config.yaml
num_hidden_layers: 8
hidden_size: 704
num_attention_heads: 11
num_key_value_heads: 11
head_dim: 64
intermediate_size: 2816
vocab_size: 16384
hidden_act: "tanh_gelu"
norm: "layernorm"
norm_place: "pre"
norm_eps: 1e-05
positions: "learned"
qk_norm: true
attn_scale: 0.145
bias: "all"
tie_word_embeddings: true
parallel_block: false
init: "orth"
init_std_qkv: 0.017
init_std_o: 0.0
init_std_up: 0.017
init_std_down: 0.0
optimizer: "muon_variant"
learning_rate: 0.0196
lr_mult_o: 2.0
lr_mult_down: 1.5
beta1: 0.95
lr_head: 0.0052
max_grad_norm: 1.0
warmup_steps: 124
schedule: "wsd"
decay_fraction: 0.92
decay_shape: "linear"
final_lr_fraction: 0.0
batch_tokens: 262144
max_seq_len: 512
doc_mask: false
train_tokens: 1345000000
max_steps: 5131
dataset: "wikipedia_en"
Each number is 128 + 32 x the weight over its row's rms, rounded and kept within 0 to 255. Layers, rows and columns count from 0. Numbers have three digits each. The size before them is the row's rms in percent of the matrix's.

# layer 4 attention query, 704x704, rms 0.142, rows 272-319, columns 0-87
107:154126110108072048137119164095150184087130164076127167131102113161125197131173139127158199119123161125143151149073167114121111129147183124123115120118185047109113118076151146120184128125129115087058115168070120114109182071135094162161110098132171115149138078122137
112:192109128123125088179069136069162129166101175084151112157131096164179104135137148134094168138174137181092114074161083130125160070095174136086097120099055142113104137132145153108108141158125169108113168143149122184171154118107131104170062163128069113114146123117081
104:141122120106101128068043165124134073150149192135148103120135158095158163070120091093064137097098132176135147125119128112151099139133121127159102089154143042087150124075158208099051095167094103152156109152101126166092149100130126167138146194101103155142125104131138
093:191178135164120152136067106157083172112130123069143193128147154151089127124132139144112162102108119128111090117076155106120115092096126119092103076154096125167118150094164148135127138062078178147116167097181115127129154143130108099080099138128136122112120110149134
109:135105122123191115150152178093106100131113123159099094112120165087131135142078134146180056126144106213160102118161102151127107104090104133170146102105068120099090154137148068110132126111091100061138205072170072141087150161065130156133162154112130125115110136117142
110:132090146109088117100138182082126084153145139136166124156166117152077095133121120157162164150128152123111151127200085127134102105133111111111080092099122110131126177131117122115147093146104125135153147173177184117149157146130131066181135103169146089127130142165099
108:086153128035118152092154176119138127131152145137121159104105128170127153091107153127111108130082127100159182047164131126167159085173171127085119144138134180157113065093154138102118131134153116165140158145068105101138137100133120118121164144124139149124136151126084
112:131080131144110129126129097070091123165131125130121138113178136182204104152155125129152098127148146086134046088235122146171097072121175200199137111100118144110127068098122093127171102135146138104118098108140101103136118107124129111155112126226078109164170139108161
103:159079145140159129117091122130101117110139109134080093108188112114088132107145130168066104130121113124171164158128170156141095101132183121154153185181150160106180116113146135165115081151157145144157090150072114145123167097099090060127144111090170156164096128181197
105:193110104139075113120138116156172166115152165127121197101124138165112158147131093130137107141118143144108216116139121116117148125115128126111082163072125104101169127142128084175212173120135171119148135133140134045092107101099097138074158172116126176126139144166158
099:144135124107127149120137135144108099149129175099107132173130132100172103176050189139128146133161120125155136137118117141156137100170211084139139094167198077144130120134134173126095108114130127116102201124101113151152131146102167154062151148117117121152149146113081
109:111108123124073115125099124163140096167107161135084132111129119096091133151097197130156094123157065128130140085138102019142106102154113174156121101075125068150147131175092079164127102154123100129085119100158125160105095051095125142100175064177079165137090130103160
099:119157101120140154172100126151125096163122094118091101123135050198083176093127102100113118164162107125165109104082103121139109144073139134105144132168115170215105121158127158153067080144122162109097176136127117117155124128117152123172108125117145116137069098154093
102:148114093117134110132146098144095112181187113139098144081152127148143200097126174120155118091103174070115155113116143164095125130031147129123119119136110120111097116124141097087118087175164158164131200175125142071090130144164120147162106117168188157120126157150135
119:108111164092137076196128092096159183098101125098103142112137089110121121077147145172101138121171152091162143094077178182161122081106113110156151152075091128116114120076151151164096143073141105157133159133184128107151137144098139142155117118146121129122099166137105
100:152154115136137131169118120152136180136161177120158105144066190187131116182109117093152150103164102134108148155141125178124171058186138071162158202065142162097133144147190091062234124093088106137117104164134122107131135138203110121151101140129173165107173112074126
104:170170139109118144120137178110117058134174104209113084103112137129075147110161198184128105118162154155094127116057107105123088131157162123114120164118136082123145147140129150125124079144116143118088209138115120069154105142120111135107086129084055127117112134083142
109:154144093129149130102108152138080079141170135088141178154101161125125135112058141088106111152108128130080139082129112158122105137113180127133126121159089209089113137119167184113114131108149130098155147109139054099127115097087127099091086117103114102137110173120127
111:122139143147117227129091109209154100211089099145152159125085129109088097114118147119110147110113153126134142188130164192134112074190151143151158186136117146150119146107149137125084117120133170179150121178132084130140073135098111063143050127148137082131162104124166
110:145127155211106169184066167137109117140132112137204141126138111165186099122106175152166125131137161097138122099038142129156152088097116162092143101123135135096124118074125138102184164128152132116112106170123155105119097108087105121104169135194080154117152134111086
095:110118109155102133126154093113098175102141143126087147111168093146097165088100131133170119159126102098155080141085146139072131157128151104175136133094122119097125109087161057061155094089098116109095124147128117095093168108127150198146075134118131132104129208121102
101:103117143133129131121110117145152089121097181059151156117143102150134130139142123105110127128031107121105150144135124142126065119081103153092148140135146165124061138101137151135089105168163070161131157102111142129143155101103079113148087121142150135125105114119109
101:100067095137116111179106149096075106160142133142093110108117110123116090093140140115103132097109142140152146094129138143133137104121112180146119135185165174102097189124099086067114094165154102091151138182110181125127084105134124150153149111156208123096116099090117
106:146072103159136115120129151129185099146130119099126090102109146115130168123172095042135124146141112091156145093122130063116136130108099129123147083116142096041120146086125065105148129160164115183129143080151128120160159103127093113134118138077140167108145170123118
106:115126136156077145152166124103123200122155090136108143139162149125105146072135105112142140158191129064114139145178156137131095104037112036133141127106127156164145119096171152173069203094186072142107124112115138128151126107056160170095113114114099135138097126146152
110:157191099129168126123127090069132156112165173118101123161116098154158188105192155105168188150069139168128168104103118089153151137138149135047140117159155129138193073134134173147120096117099163144149186121091190089148128141091135055168143095139138086134192134132125
105:174139112128113108179133131079115121129156081164148133116066179093107099119165094128164152154123122162168127081091139172092144119112114108065154122078148113093128164134101103169150167148094152099065089150134154073092112147129102134100112164158145115184089110083109
099:150068112122135101141095161140211174150087119097137116078062125176123108147189173132132115114139141178195137142133101109169119106179083164135152123127121144152145079139191127159187105145123113183094124100147163130112088162147129093097057139163129138079134108097123
111:109140145113084098069159123151089112169117141166167119105143123097077130163061100159113099148147075090125074086140128089129110152073114149135122134118127170128165162088089066106098102122136137177128108121100200120096085036187160109135111186087114165093064120187134
100:085134141153131114198089149152082145127139115083118176133110121103059097102102117085118153097118178118166141125158082151156087133143072115187140102167076189121148130127156156128143121144144133149164114124109122171148108151114134085149097118086154112207074122211089
101:172122137134116110114107084099097097116120141101111181140132128118138136135102108131144158084146092120116132113119121108107097148141091134122154184160092085108111123178128141106111148122134147154110069154133132157115146122131151118144092174138133084129166171072118
103:143039160079108150145141127146101180084120129153150180092102172108175097080085155077134089103167135098138081118074157155123178131103167073124119110129135107138172145123134120131111142092127139134148131151184136105196111163171125205154122124138095133137177162128134
114:116168109134110151137155068109124212101199108144106094131125147094118187121122130088110080098103100129098103103152180176146089138150066117157141135143124097110107129114128108086106103121132105052199131092063128126095095184169080082164136137071096099110199135139080
106:115186160126108077157136098149127099092097077162101145150153129102145064165181122163100132104126119137124110108149100091158130089152109128008104063086156080161087138132144167232091075137136067090135094183164143157113121170115116064085166117115110138157067119124135
102:090119175181116114118120111115130119155115118161156148151183153098143094104153123138109104096094091163086144100118118132104151186151101064177133142089116130153144141108141072117141122094141133128113157091106126086181159110125131192090054144110137075069101193157170
112:091130128121119094113161123127148122134171143142158133146097095160099094166127136154146118071111154173156119128155145178106103124156137160178055115078125092121121056127114124092075151111104148090156074103194070150147159125167090183155139141115154136135103158178102
106:093103151079088140166112076093159161148132098136113129108103149105046130116145117144105200117133127134139130128101149180129139090090115137140160136125089175095164135102132155135137165145110196116154124146111106151178121141161125104147094108133112092080142106186166
098:175144120098112117168081146199093106101117122101114148140068145182098142097144068167170119132109132072115117183103135123081157133144166113159125145193118137127156167096147086122118058145108149180140143117129179112150096178154129112163149119091086169142174191120108
108:180131126110179097139166119129158076120113130155166130082141138101118131112146109151116112117119143183098127093110178129083099158122116087113143157120126112097146089138098131175100195098127085138111095126149086165126135178229093089215091127105160108102097136105080
109:131140139096120119153162122121163103152116126154101111127151080070095104138060137156081144156106151142168039155126135160150090109148151158084129168143153135134099096083170149136150128121121070117176176098113082129100172106093092126061117130166108095086123132066105
107:100098115147116137117099144133159109176120143192144142147161177133142074171120128114164149072167126123092129102111083080132088102117106142153126145118152204180203116118074147173117103129148079125127098149164132147106130148122110134126111169137146118131127115116105
111:138142132079137132159091115144096169076047104185143118112148126110135064175150134123115113117164145100121146135109145126167150143143113090079104118175100087128142103158136122118118189124126131131148104096143166097111124178153112198115177138149095155166177169159095
107:109141120135092162095100153109104112102114170115145141158129126138115139109103129152138162117177167185112184075181118139135082162145132101143198106142150115144151152137102111155095143113131130154112093121145099179119132143128146116097115097108154147099049105107151
105:131099124114137067130091118131163079185149128127112118158126127104170148097152159168125103143182108135102096139128124062149129048135091163087098135145121100149071193145159198115112072170130165157145165147142083150118144110111109111123096115178090118119126039080122
098:094101120168147078141118107151138114140122149089148155077144148077115118132146218146128126155145096130129111160180161144123052122087137119124140140131161182162100114177120075105060163118096131141125162139146153132154146130111123164078099119089160116079137148138114
108:088106110087108121101127105136133193139127146142148129140092111097177110116061100058111124086078153085154110092088102147134186147091137052165200139089094122124136212178093152085112099116157095096102126069090179181109115108086128185154130176097146102155102112135112
108:121123158117113154120107125149198101117094087133154114117130112149168076161115152173125126097168077159063107178109120065116101115114123114173117166185162182132087124155111153108130086168108101098090145116160095170079107178036148161127184132151148104130137147126069
110:120027110131115125124135127083122112147152117125136094152171124089171158082138132098115122156128093122194121144143144148131169108062115155088164115130109071121139086157128089110107144130151101097136110153155144099089159090132119119108129115087177175132117153144154
# layer 4 attention key, 704x704, rms 0.14, rows 272-319, columns 0-87
100:133133117098169138133123178054144137084145154121124151121124126137164115132040104147159087151145100122152137188116118130166143146135101097159095147082117087119164122134162142134132117078098138106074144191127154150172129180156108091139106152137149125106151151127169
107:163158124125118114106099135117155178136163183087137128125115127119153075151140123137114157113190099138061140132163106176144110149070196121091102147092082156096181143097085126077141124095160168124129137126178096177106136140140109139116080146227124147128138123107099
109:171163126128117092181141128205130129029155194125135152163120151104196141137120109093089085124126136144107201110082112165150127170106126118141061105159118016071104107116175187142125158122153096159132182153132128076115168113030149150145155137118074111116127067176139
095:163100146090128103088137137127149113235090114154123153098136089125126131170110123134116094200107106140169108100173164216116134126125136157157081143086148130139082103110157144096142155094109180086131173143144136094151108098124122149112124091118096198158144168143119
105:178067110143160140172154164121152087128128136128145052127142116097127132139068203146095105129138101120162100188109092168154106125040119192148134111105055049078133136172160146125123147108139069121131154132201129195181174095123151140062152096115200099111115152181097
106:148094142096125133134099070122086109189133133134148141137128140142148088095156081096112057120128102104138092038123119110126148084157109141111075123119113088167120154168114157104121103167184124075123119130123145175156101094187112112173180170102105158179098078129085
100:049143107076190117097117126115181164166097151138074169114149136132118146119178080139152096126067120101138139122160134062146142114160109101148163144134167162119115139162101132112123140125149106116099103108133157140184137129136124111127130189123142195110123097211167
108:164107156104097147150083161149130172106118147139158122143144124158155159096163171053157105116133199152088124168136129185099140189200114149192118107135085086166157156132146115114139093118140179135168101170140118115164166147176130202144106172119072161111077178106138
109:134169124096134141138081160130141160103139136245128095192133095133076171079117133144110106134112114124158069229172095109121113095079104096130100119140127147106074133130158109156200144171136132173109121113122136154113139132095093065175117152120145134121069181151145
112:153116147147101114110132144152141105157121109110081143118186116092105116143172103115106121155126139112162102130161130112132100205176093131094110184095179101122080099155120184109092167093111191144097108138143153095108100115072145104062118125142106092116172169088103
104:118117084150178115161146143131154172148214186106114104149100087127116125094087118115185140083128151130135134145107148125153147109130131105123103185135120105154083125129119125098119157121155173177131107118121147168201148146129104140074153175140191133090202106071056
104:145066149095116108148123133084172146136120185130111154123145124126137176095066187050113137088184144178111170125075108089142139149097088095068162119131201114159090145176077108139128075149121106141090084121093105117138136101118086124115142120174103148128096146106108
097:090148121106125126186088156156125079098121157190134145068173151084107104157188207154138163111112115128131064149167126123107129140090121076118163170099106095164126129127122100125126047063140096147133177088158139142062176125100114110124103108083161192101066162162158
108:089157108094124124168079090086140076159163114173148175116119173150171128091078171143114103158108131092121097113113123124121115177080022150163087120107139098191148138144103124157101098213106149070131154090100136089188125103159109121153113116144171169125096097128093
110:159129170055170118205127126116116183086158072120152172097133126091166120120129103147137131114139103108150078144189157145136093134107110097164085088096088234093103111132189092114126099126133087118082181108176090070167126116122190153152096099147091111168100098158105
099:117160138132131129132118150145064152091085094109083133137111223147079142166087124092162152208158135110111142134157127140110116127090126121072108177094122127086137119113114165094158147129193135167121127124121108120126083124100085101189076127101135102099119129128132
106:078053082138137114149104084172100115095118166108142012109148136146075141125177117124107078172147166119069101124062118116132118143130082135103068193121172147135187160150116104147132131144142171110113174145128139085106141153166105144122194120113145153105065113150137
102:132099095119158124162121150138173117077107144126112196110165141128090174134094132134136126127145203135110103182100092118090137157130134088132078107109115122062114133080122098055154126114140080108122156149075097148157158083104143086096141183099121127067148166123108
113:154111113133114173136061130155114131159154125111133151122055146147120112141155164137114152170147112135185115151076120165136145086114196098104194124127120150155123088130146115150119102127112118126076154166117145154131094079101145108148122149153169168146148113070152
108:153193103117078101128157114124085076115132149114110164073116088109191153102172095077140081123125185112142175116116105095164155183136165092135054122124106092071150141092114166147160103189129114130119090194138107057086109118061088164140153104167117138098121131115057
105:163181154123153144144213120106126137170141140061157148145175101143054115138103171166073144127136116082104119120129109136148135130036114107164111080064130157131141084126167121095162117153111066119111170124074088119102176129126144118131083118180137125144111155168096
104:089110119110167080101167133129154179166179185139149178126128153118117140111117104121118096133065158078083142145086152082132106181141134090142121154136111107088149084082089106145123141135166142129140147118130161157141143133128130096135116099109086123093149124137088
113:146133148073105092177119158085068169139155125131062145165069061097106143113083195116117160104132132132178121134122123112123081058121098111128072165134094151130120112108117155082123077122137115086170117149138136197145119135093158127159144113102124094111106147161133
099:166116137135114111116142149120124133150126127158113141131119079082126175112131127104112112167108132148176117171165121055105105190071071114120130052104103155121176124146127094060111129132109163150133158105151173149114142146124137108090119104084118155120145126096182
101:206127148126139146162152177156124192164193127128138189124166085103099141156158134123083064103170188152122075216122154098144169158047083105138140151104132172086127102120190123164117176051105098113139135143151088097078142102146103162117120117147073156127142121126123
115:100139128160156151116149168097155108076164163094136031107144134168200155115127117114143145171128111186185092137084161078138113114149118077128186106137167178177080139140113087095101153124202162121157149131170159108110143113079139118145155080133128154090155081106047
099:127140155152129123154172144104172148212135145135141112101107184113109110156158095133161135131130160128118122167107119151133139154134171155068155126097147141172109083097112096115099108164118124137098163118199105104138127091170061118117149143166165123097138136118135
093:168151140148145166100123165132117079103116155131127073152187067175205118123146146126133164121062134114118076016086114122140120151124114072138092167144088129112171152078083132126128126118138126169133103115099156136141124130162116160137127140147105114122162112150123
106:120134143105111130126136121215112105103144122092132113112168157131115168096096133144161068145238145124125019145150118066138143128107079129172146089125075139103155117118177145105119129123117115146151118066145150088095097148101118120153130157124101096142135183119120
112:147172161133088118145114126141110139130183122102121135125166128111103115102079160113140182137172136154100186209157117145169146132087122097198104193145057124105127120085131142173121128138145172093107140116135128125129143156129108132171093108167162137202084152112121
097:072107126135125107139145111166190149113097140170142140169113148071124113119115067115152141116119144072128141096097156132072122150157152080143126116118132161152107106152153147139111039178152106139141173163123168146167073140033115135143135120126064098156171121095112
099:134088131141044151149105112109091144138111133132121146121051105156183105146058187122154193134189109117155132095128101120190101103083184094109108121129040125124170151160139114144142126209140106130139145152148118118115123142150151128182126137146107148176150132110137
105:082155151156147148123168101113120153113118089144104158138116185090061133123145153156134133099164092113106060113159111100142139124169119118150194066168118171156144133090104111078139059077174089110109152127091091191076109141161109140076121091149073098178143132103086
105:146142144080082191139084096092107129150114161113124107129170074125114137190097111095172178093194088133141132140131114073156109100174138126127118171127174122144146103136127127216083153147156132076141094130124141162081138201130128112056247172121137121204072130110133
095:118123128190118154119140112124118114127122144142141197166185106144113121133118173129118140160119132131160138067126163059164140117145140134115212114156170147148082070227139109099130173098133091136175159081160153157113150126133139146065105120084107121121101115135099
103:107061140083126167164129089122112159159112118116142152120157164114121120129076153149148078139105103137119172147112118193153147164126159120155111165068059070052089117152138139086140068123081144126172071148129116148179218063124152070166192103107153143174105182117140
113:122107151143143131128092110146119147153154073154118086083136176110098107154180089113158154127150137160074065130118119145131121119122140149121126140129140122121147145150117148091131121144143133144093183134113115146156070157108118156155146179167105118128159178169149
104:198114158130154151115144151129074131117122083146074128117092156136129067136125104151114134113095093213124152156106137093163159085124153153165109145115094108094105114100132147075127129162134115082120128141179165162088162078165131129211134163186155095174094162109086
113:092155165149151114159125121138108066102087102096161137069155191127145104085072190111116162143114153101164100054186118121130142138069104119111135039137153042154164134155138169168098037142152084110087162151116165173084114106168123175196068150098133183185120144129167
100:108118101126193130131109162104178140219115165126154083176130102095141131199120150105131156144164071108157142151176140087100142124086112151117170150146196095187146102145103168138083140133102143154115100124117141148194128102117165058110152170173116122128096107176145
100:122129099041065111119162155108125124142142124160132142113144114101155174170107129124118094169130119091155135097175133153131065119117128124179135135161099127139101127155168134185074075124129089124144158109094092120166156166098158141114130094128117137106179105117167
109:131118169125096095148123080111152177100139054217161171166107158046130076071122095157137120104167130153109068144208137117095104123142142119062121151149091113163099163135160089097112140166104178176106085128184146081057138154162111155156100135145119123150151140092135
105:098131148130159140087117116129144117117096091225089123191142093118154157107101107179151117152113113126110096118127146096198149195119124083137146170134132175156139133103134120093122114162173145177113088100163119184176148167079149125094171147155165131112125134092148
098:117160109146134152095120142100173081158082127163126191225162159133133122167124145117101138112162114113135073114155119126158139146143084192168100136140116092148117121103115184139100120164146131105145109143184086118141097105155181097106144174170112126152100067187135
100:141100139167159170123151102123133140185118141146141137165105130092109125123157098134130096132140123130151116132169126200158117093075119149125116139082182140207078194118144157079161150156110108131132132086099154231168099102073153154079035106146123146176139116162120
099:075116128099093102112137093135079223125148111142086099114089114113175114100085107069100129099142122071113065092074130129098119166141141120174143120162121100143131182153062156075105066117182141118113172083120152126136133140083117124135110119136122102090130140095169
106:123086114140149155117136139142134084119174103182139185143058092076147166094108084168158124101143076096096113092096140101099174119128141100154049114161088156101103117171105162123162102193135112129125103143089097158103096109167134115102123200113130167089153134131123
109:127127152137132141101156151104134121128129175102125094130121130146152134151146000111112165118142089135154145196181122115113102147113129093160114095167152100104143055103099110116083119187167066077143103137115148158206174108110141132053157161171160199135145137126105
# layer 4 attention value, 704x704, rms 0.117, rows 256-286, columns 0-87
097:154104154126149142177077179161129117158138183190135084137152126125128098087101120200103158157124154115117075139133108137122090203144122101092139082159136134139063170090191132148080103118135122112091106162157161182131186147102115151127094206025149134132154126145116
100:152187077119139165054113143099083104150105133111079134128127175162120181146149139125086122083124110112095117107100162038070067172109122102112142121169161125185132145131173083105138106125180169146103133145046123127126143167096123104117137100126140167078174104095153
098:139101156127103178053055132099148111076110181073110147114157127173132136183123146173120129084139151125112165133114145089130118096142104197126140141081089132111142095176084181161152157107164068129161133182146055116115079141104111119140162125166076135099138121125105
099:102165124116101134169161130150119153166202147031131153134091133098144103112083133065135145162136157131154140148125187117098141255145035147094150177191121144130169237170148102160164135113136150166146147103128083121130117186112166099149175135148132165073139079072142
096:142093122104138158107103076163147140132118112075110080096122115165149155105033089090075132197154128153157142152122127094118100072124118123128131172122128121149112123127116165146155140092150089119131118107174051098155177119088153156181144154130157118109118107155120
099:189149135150106146151128173149107114117149113108137166104152105166117086124125141111078105128116096137170114102109132089098097073130175117160116109128074120123142135105123191117205109131113126108148120136092140173115097105121109204105124154163133073126092101154096
100:147164136106111131155093198138131181129203097083119133128132109211114145096093108155171144197164146019090145171100129164150087107130154132126173119123155143136098174083140091130142141119116095126219116178137089144136105143130119134188093145131110113128116154089070
099:101113178129149106139217141143121062105120112092145118135105148074122115172170134122166132173131108120135111115116132143118131106132094125122113151173139139151130109175070116149159097132116125040063112158120137120100140178128123159135089152063162171112168072161129
103:132117155117132165124183142108174113126079114100151119114110134079103148137077138152204119160150118135155102150130138082045119099109132132160137128166085114142115046121158103160213127122118099099087148153081133157130104083109140122106139158128067162082125109172176
097:138193080123111111136168149110150143131127176107160128161142134163131207100222153122093089043154100148159160099157129165103099114183115067130113149118086158145070128116198182101204153136111148147182135101138119170086100069164095147116126113139127115128152060110058
098:104038128152133119167157072114128120183094074055131115129127137130106177069118138159118144154148126082101154113135164163140205099108110116109095136156143119105207104105119044157111128125068063108150138179086094163156062119150141141111075135079147159056089080115142
096:126142129103131165112072130110101168161138129047119105142170147078093131091134114071164113176105146082147146118121114129182191158177182146177099139086121188109129134116102126129129170112142109182160121131161092091080102106165127147185096132072105133110140156103138
091:065108131152157115150167151114143026128114143098153117128167144096131053125126113139089129152142137061169176145129144104208073035134134115114097067190151118088142206096195123119156102143160173146103121110091131080136121103148227177117134117121070155121062197118092
103:031040095138128096113091130115057132155193112163158113150071073121123140102141122166102149150134126113086154112090139098056117089135107164117078136095089129146142155135115091147057141107183100115126107163142106141105013140132216141089177184083144153133094070128163
096:131168141158119167165152059131128085112123105096112116129138099103156141115128126150091103165116107064130158130125116115046195158120165175132128154107220141124117153161080125114099117144198132127146126130116128144125125083094117164138152159035197145113132142155131
098:190087136134110201145143091116186127148084150114129147107131104121109128047118168090113121093078150085165147138165120207174145137174140117143136115119126152130163168125154147111214114136124121140094165189151146164154176068147126107144110118128156152149151135091063
101:153151171100133221095124193107050136218152091085139161148068131087107109085049156203128129120129142102152131173148134155169125117141168114165129094067126173166181185056103188109163221137115088108117127113145129138111072156180146140112159107165119136158134142133132
100:157144122103084087111141159143240113075146163125105130070143116072142054092174096099123180194111130146060119139119127074119061140113147148126130143072130134105061162128112166112144097131069108140112119060143137087100164154141140140082095063097151113115084134106103
098:093101158133085204150104180124185138172149161142126128145170124103104106086104118120169103085112109109103103161133064168102136164158160094167120137144106144128075009117084150120152147120212062082096127117130196073090159119107165172112078101124120111114161120053155
095:082081139074140061101025126128108098124139170109142147136106106168135134139120104140120153064110106179159130149164149123149056160106153127133169140137141114121164118188127089128170148124110161176123113152072146121063093125143091194137109139108139124122117132161160
093:147124078174151163069152143133152097189083078151075112061123143138112133149158113097193165140102144151154122147135175113108132120128149091128116092099114130071149154157164114116126127166076102156135144171107112066161090166115120122138128161060123181129138131124041
096:132071145151112153138141072139160094151067097100203130086157153073134082157213126127149116078133135171097094121125100127153086127065129153088146120127099155149106143103089134139170110134093111099184120122153145166109199123135074110096135143162127148173122095135116
098:113093128163119135192100150116096150180095130162142144144069140158111166108202155181139149215135097160128087140168145133078178143150102134129152111150177130142107148172160181132146138148175081139145136194111220144129143137131028146102094109114087178127141134140085
099:185113165151144146143179113132073127130137108131152099125180111134090142129039115095172142123132132085128120130155103149132099147141144101062106115114132163099102076088123136113141086100045084119105156163173105158135122081143147169136114130105190084128134160111185
097:055145143149113102101198122166115167141143148149207120112167126011156157123116092117113082142145116171080091149137112128133078151105155138117096095191153119125130146140078118105087097138121189117092116128103118166197146132110180124114127148060092176100138076125139
093:127134111070127071022182083118142136104155115215158151135119117124114163186160113111099124139126099135185136157165116090092121100133150087150115118107156122163102085120068156130129064130157086097164116081124180142133113112130175130114142115103102171076127153135202
098:142167116091106090141060169134089108131169159129104159134102080134146152073107120090120086080110161173108112120130141140070088136104136175138175140170157209106104027168126142100139145111157137168128127109040128099115090142158131172087114118095189166134128113125096
100:177197144152109121120148139125113197067108134125088118117130095138109123135129156127182105109174134107192156142125173090129119124185176148185104112080136119105136199071084187130121163134137058149133119126153150097075110118113153129069094094101072100186126172255038
092:151031065092111140167104135119153122174156129092188121137125152201111140049067087124158145126152150118196114155156146157049115047201091072079124173165127126137174164067157118110169121148100104110127082105197153102196132097114120121113187110140126168160179106124146
095:152105161084109026118163164113073118126154141131100134135120145165146161129120123059113136132152115157129149107155169158073124128133121122132130121128123181123135184148107130132127150136134143183110121201179070109122131182078204122120157134148105054166112158120116
095:095187098116139191116165116179157081148207158175179153109059146112106111153102119051064136072115124137097146157138123199107139109166086101167130084086152133139164157147102126138139138126147092107133139137127167151128094132144157165081141152123145132112124200168137
# layer 4 attention output (transposed), 704x704, rms 0.232, rows 256-286, columns 0-87
095:077114066179117181098165121101109181151077149160157139077080091113160083189113134097117097068140052171171157158150142143109136099150139120093188108091130128144144120118100132151163132109124162125147134095093099146141166189156163090141102124119079132068129136120122
102:162042128113090092167149143230165070103171193203154107137141180120105140136105165103155104143161083130179103143124127120126170103117103116092156095130119113175140155110084149065044122105117087134117120131145154110143147144165130113130187143129170097108143133141133
096:066092159117064096178147085113127121142118119119131095130115172146102139146125165125206143143189154137159116087057159110171136156115148130073078118076155109126107150157125094067094144130090117169123176162107153126138092133167125165122133156125099153096149150124098
096:132135114131133133138165123184106110160103133144155134182152085119081133104152117159124175149150139169122176105133095104147158093085123173116068089126132167172092132160161132141159098124130143105120136137113170154137119173122120100162135082118160145143117156176146
092:119089124129063098099166109111126169114115178159086123199118194122122147139126175116151075074123174111154139079091111065151124148120122091133130133113144090094149124181099105156132148163130070144115208160099126169154144109132126140068119111143109143096172151099138
095:114094180093143136133098114083138075120097111066108088108097119122134089165143053116205163137153140151081100175126178103152165117117110114093060148098141165150142143126150134175125128105155158138130118139108156164034104181154161081152107165114075143124163103087107
096:127071090059120145175119121135133130154115179145126122095146157112113197150151158155134143147136106173159143184097104131109131086136095133131050117137164131147146113159131106084126131130112097186098071167141141108159097122129081113125072119149120130152109099122125
094:112143107170096120115076157085089164135149109131131122111123095150141118106161207099134092078095094136109075135108162146139125093150146136098149159193172141166139104137153174135093104162104167111104163170066099194118161165190157092149168110156117101101128114115187
091:161155113122048096111066099200136091131109124112110188175138111181165090131132155155071140121114096114057107165130141132110141112146134162061126120104126006134169111180143092057125143090096111128120128092150158057113111161154084058155142116156141170099151086144135
094:130118175167148139128193100093060068168122055089171052074095124096161143105115093139136095134133149137164115080052144112101065190085168066115030135143183091092130142114123089171168157122147162113100149093113121168017157142125102109115126147160157187078132109141133
099:072146103101100145140133161098054106128133139191114127204166139156201142170101108081171129146096128150157165101048138126187137115122133117166164145098080044124122088115130161113112154113144152111078156132146143147118152154131074162152136109169074195136133149087202
095:128058220141161161070168079140162167140172118154135190096150048114144091158115121124107125156124121137125139184183135129123097164150190146155109164128154113113117112150139132122064140107129131127086122105100107110165127152133128111114114174160129097136117197141105
091:188177170141132135099138113186063123182073113124146144113114154151101221068137131158100136045123168141098136158138119115099178127091137128121153171110142150181098134147118136174168052141113135132176096147152148160105135138144112128125072110163145146100089112095166
096:141148120073107173157157103192106173126115077097130177105169156164088108130122133122139104168136165118135111150159151150209146161122110143112107083081109112151104086174168122101100179102134125092117135076154142140142142087174118164127140162176091133160155130130181
099:140108136067101129134087137120160115182130035110114092142151179120092141191127125111139110115121164167142141131151078140114129090134134098131133057116103141137149152161144178150182131117130115138188117139187130145166167141133156111110139135190135107168140155153073
093:133137141085172165101150072158132141108151101093144137097180094128174093148147101079160112102099135144109113073060100086156113128110095167050159067146143149116154147175109120132126102119087167155128153126143068049124108122116135129175121145129078095088080115103128
097:119173084087072066088134126195162071126133188107120144122136079170131118165156095114140122080104109078115096122135102056144107039176100125132101122157127182112068093087154082176135094025114127117117109092124117133092160167058088095161143139090117113128144129131190
092:151162160130143179138086132155116152090134159079069125169093136112124111226140146222049088121129137194140073168116077158102133096130090174135114077130127174138109142110095134107069115129175145083162148099074197091157103086105106131124192139101084132154145145119189
096:103132171144146089118103174098138171138125122121108089168172158102164158102130116125133149154145146139148073141182164160157155127102184149135188155119126155137202152083128097111092120167079140178111109121192117142112098134126126139132163095137172109100082122088105
093:162142111161104108100089052144153113155162136103133140141140131090059140145153161153154080164125174154096145120078142148129132133174090163111170149122131177142103153087128164189130117100149130168139165133147042151162088071147076212123089108161117089177191093108109
098:158125117146175136187037106114058042176112085133092141120097120145141175137172156165082141113158081138130146121095113125169138111154113023143082091139106167176181139102143165119108113079158138045054120092124087201119134131143120161110149135116112118177120072110134
091:044096066104120072119102116120113166130172082024168128126136041126104134116141150148118177142095123132168167064121087123144140092130125107164163151129123130138100160128128121143117176158129141128085151132139096118111115154108108118149096129141090136126177114101086
094:134167134132138177094135124163110105114167120118166092156124135108158118100169141117148098154081092091192175139143118132078152143196072117154152118164183075101135111104068107100137108145088119109117159108112169130120157105164069111211114142098122079143125118140110
096:156143101144076178202127177118133159137106102104125107068144107168061147123083119123150087137053161178163150131115098133173089136170133176201166096137064140103090113155142101188125133122149127097086111161122173133113136127162136115114159114132103118115123148150164
097:130148118120159120120142128111140159124171065163074068174212140156139165086126117090130099092078150119132144100095151174102171165087116094107132097112100132093174097176132149143175146125116060162142126116153074123069135114130120205097120133136154135133164150096097
086:116088155154086188140119150181061076129116114139092083086101162167147074114138099163146127199124103117133084195100128126127111134133133071080159121154137121073176196094170156113075184117156178131139183066153105062113154087022138113144087148154102099152088138113096
097:123129116155164122143159121114173092127133123153148121161142181102135142101147132175143172158126099095145158132141107113162136155130111146101159070106148116186093167160105120139141131129119121112109056149140136040151139124056137150104193112111152166138141165136119
097:112149204100117114107106109119155076133134150109183142128151121145160121139138123125179123148171183127107149170139115071082119100048124194118069160147090107119107122151090153132119115131172167102176087098084115089135162108204080095132128075148037152150138153109161
101:137126143162135175137127137124127134158137133157163107085116155121101164151127111142121120106039097091078139094209113187177125116076108156136116121125181144102103121159118161047109123154085152151124155233105132087118159132174177117165130133164141162220213142092183
097:115151077117169148152158130169163127142133110157116100095101091137136205062139103090168082113145155165043130150131152132178150120099084152164099130155126056136069122137155150123113086122136151112145171064145039089190161122129160136117130154139166144152117128077113
090:133111193141113070177189117134149166137184139101163136176079121099126130220190109167141120140120128184105142188141155158136041126083087119120139092147155155156084126146112116177132142143157144067110206110097172137135179148109073118111121124124112175148095103117114